config.toml
hidden_size = 128
num_key_value_heads = 4
intermediate_size = 512
vocab_size = 539
rope_theta = 10000.0
bias = "none"
tie_word_embeddings = false
parallel_block = false
init_std_down = 0.0
learning_rate = 0.00851
beta2 = 0.98
max_seq_len = 256
Each number is 500 + 40 x the weight over its row's rms, rounded and kept within 0 to 999. Layers, rows and columns count from 0. Numbers have three digits each. The size before them is the row's rms in percent of the matrix's.

# layer 3 attention output (transposed), 128x128, rms 0.23, rows 9-31, columns 32-63
110:498505534542456521527388530551511554524507536541471471431512575441486527446446437460489508474489
121:477448507478527488483479539540444556466511482483501458546490534501440502498494489465452507431466
115:479526540552516518558504515501564477498420504447501432539515460518415483482520496465416549509506
104:507517481481489411533493476515432566489478530557519422449442518533542494465515489500463561451545
105:506494558455517516458490523522479515501521562526467444572497502523535497510475480525517542405562
111:476485501476472501390535494500465503515502494471472542511501529527461453481482502497496495504419
107:485540508529512577531453546550523455479637496478516534444461492434530455616586506514528518505548
108:495522533517544454473577453508490423417492551473461535514530525427476556545540512448556499514503
109:414575531534490504462498491520536500578479496517523541498529498456471443495441514455456529505451
109:482450492500520551466532547492490451546546541508452505509509463486482520408457476446504509532531
105:471520507433485536537509477574522507446513516509475520527539516513457550520425442514489505481546
118:560418489495527534469521471545481502466449503533519490439528482527450485499451543523464436495438
107:505561476512443571512458531513443547502510506476462506519525551534525619583433421601439433469499
114:451539418421512414434456448502451458485550434492509437493537509472416455513524509490519489517448
113:482466537484532514522515426510473510545548525547517459497461506483522590452422517553519501493535
115:461455480494546544496482548506451466484592517554501559470569565459490492502485511503458483517535
100:495457482533514515527439524468521510538458513508476453470482506540455514577478464497474530537540
111:475557459495514503459544513445520442459506485549522483525433481559461497482465517522471477495492
112:511476497459495515497533515485530359437498526517499507488511524525526542625466517554534515514515
111:496490505455448459469472419571519524519543481516520507524510495489538495457505463544501516454461
114:490458528472534525481498504566497559479576519455496503451510548528492516520517506479485519477508
116:523479493463472540510527451514479498524488507446575447536475474489483477508562652466486447443456
104:497482486498553565486447538454480480513484458469397511530470486445564471500521462553489515484519
# layer 3 attention value, 128x128, rms 0.123, rows 10-31, columns 32-63
122:492516475471485494504532546467497550564506452527489493490516534493443487555473509462501428526489
132:492454540501478481541570449482548466532483447454508549481484514466539526496537471528534550497464
112:519454525517436452480507499544469585487453474470471555421475442433498548539472529552572464498537
117:516516476558495471527510510592406493506417538546551561505514471481531511513490527464483501537426
118:418435514534458527515473503553511537505531497485475542397457509493450470470480406466412554526433
115:541493509490458579523547486512607496464520556502548540474530510591508544496531522466545410478513
115:521441603559557580468445509520561468511533539547456526450502441551504471515528493443541499532554
115:556479501448507539435509559525557569497521523507473536500573540549529556568588482523498519547572
125:518496514472461527422505506523495523494518492544520512537438471476521503572552480560451589536491
112:463508469433526494509456485500510500501497436510515557501457513496561596514539495536533461522481
132:469529551541524483413526498488472521435522487488508540508436453511473490484532519559498472553550
109:421526505440577458461431563578474561441499452519549514516493534497479489479486507518594440427487
123:465507519462503539466530450501494485487525554442523451480534455459494526460528480483475502458493
125:458536576513556476477494483531532445509493458460546505470508483380457526527497467548567531503504
123:517532490489501530480496496516514496488498514556590432492479470465406454522494474497595498518480
101:512487435504533543533559550488527488403551522526478532517508471506478495509451524505455524442485
116:510539618584518466445512518507531498510473525526517570469582554507480459411454560531493523482463
126:521450522393510527456554509493502455466534535532520520561474485490557585470489538514466447487539
121:471510519549453460441496549548470503565498539512499424521454465458554574448472514498405472507456
125:497521509504494491517490474536457497558498509536532525515505515486507531513532533468471494610416
128:472499471418493510536415520489533526485495507444461509501527520508473490489469457487504430596608
107:444482491468500519522522586485490506500445544559576524480473499503487501492486515457600537527506
# layer 3 attention query, 128x128, rms 0.113, rows 32-50, columns 32-63
116:524497492444490469519542509450553494485521437449497541521462451497483566428510519481522447469449
098:480551475480457419533650473481556450441450430526517488463470468484500488517498516491552445512488
098:485465502430570589501511530512502522473493536508498531509489505536479523552434509470484452477474
097:492518546415464452534547462541554393521499461476449524533439473494490507474511516469480422460392
102:555537470559465435490505584502575445504552485499586465527476525555497482513534463524445474497489
094:572468481515482454466454477454464517451469522494557513457566579490519509487520528531497542519523
105:531521539482539478548550456472520461471549476496558546553398524508520509560533533453468440478482
096:529399484556522486507582491452536430446561480501488474478522441462479536515416514504439534488461
106:425520449467499545511450541525454510589412628462506554534462513493493513532525470489489510483465
111:471491442496508506479490515553424592563532474515533540479498565488483509485529461551523490528475
109:510505492533496594503459490493468503482462502469438534512487474498521398553446468549520510475567
095:436543517535479498510491486476449515538519570534468487525480452497514473409469516524484551480471
128:463513521525512461461464484499482491483462480551504488528529420546509430563511552520445538566472
107:526489536519539552622479468536530521557522469553503502467556499404530483485562484515499535518533
106:521481484521544592413482459476522479469457465479519511505501473470438470500512461462507552489519
096:501462540548492527467412492452360548497506507513439542489503624489509495502539557587511483568506
096:510557470461514516541566527558548470514520470460470462460462480462456502458518552465483465441482
106:523508494455557492510509477462428549558498496548519510529528510489472534491518507546502523465543
093:488501507508450558543481543507442474418511481533518482381555554453530525451532443524466426501547
# layer 3 attention key, 128x128, rms 0.118, rows 32-50, columns 32-63
101:536532459527550556486455501456450542575478566514504503524541466573484464582495491506402463484492
093:477509489524505464447534554519549452473518503496453489490508493500451545494534492420529511495479
101:520505483561570486522492439497466637531543481509460452479447479490540473501465462381418499502572
093:541480542534527553510500532520489522493501572469473525481473523500460460474473512477489505511524
105:512497516460433444443436522506477534574531552509537507502520552533438463608474517487497522514468
095:457520525476457476523466472528544515520489528445567461449524504509507524547560451497532567477482
112:472550484501496508531524408500405535482487509531482502487518479497417482499515491546444514587545
090:528457578472486565576447523522520519569567519448477588492488585556493525429525500462569531458486
110:546499485483559542497454481463491463430437474513513482495439480477560493470502512581440511539597
099:517443513492478511536525537506567551522513463503469457425537478528524546485478490547502584547498
100:532522514471451445507512511536552553491589491450417549474494504483492483590520542537503481469527
109:588535513536539475551553438533511534552505607462469388445488507495450486515490508506524510507540
117:496526495516550467520503428495465501525506460507483371542522535558497476521498474501516411520466
113:554608527496433586539540495503516473500550492507525549468470509458470539526568493499506572448466
100:461427475476499512445478501450490503484514459549442530478475497462489510574444544479550444498485
120:453476488525494539502573442544464552529510504501445523445481484483496462547542528515472453539515
096:483542477511513536546566467478486568533506545508496469458586478515482561505532592441498503491508
131:488488499484540572462460507506528509533487452477479481502510555463540525514484527516554537519494
102:499459504494458472524478530483482502448551503501510527448447507483544549480525485443504579572458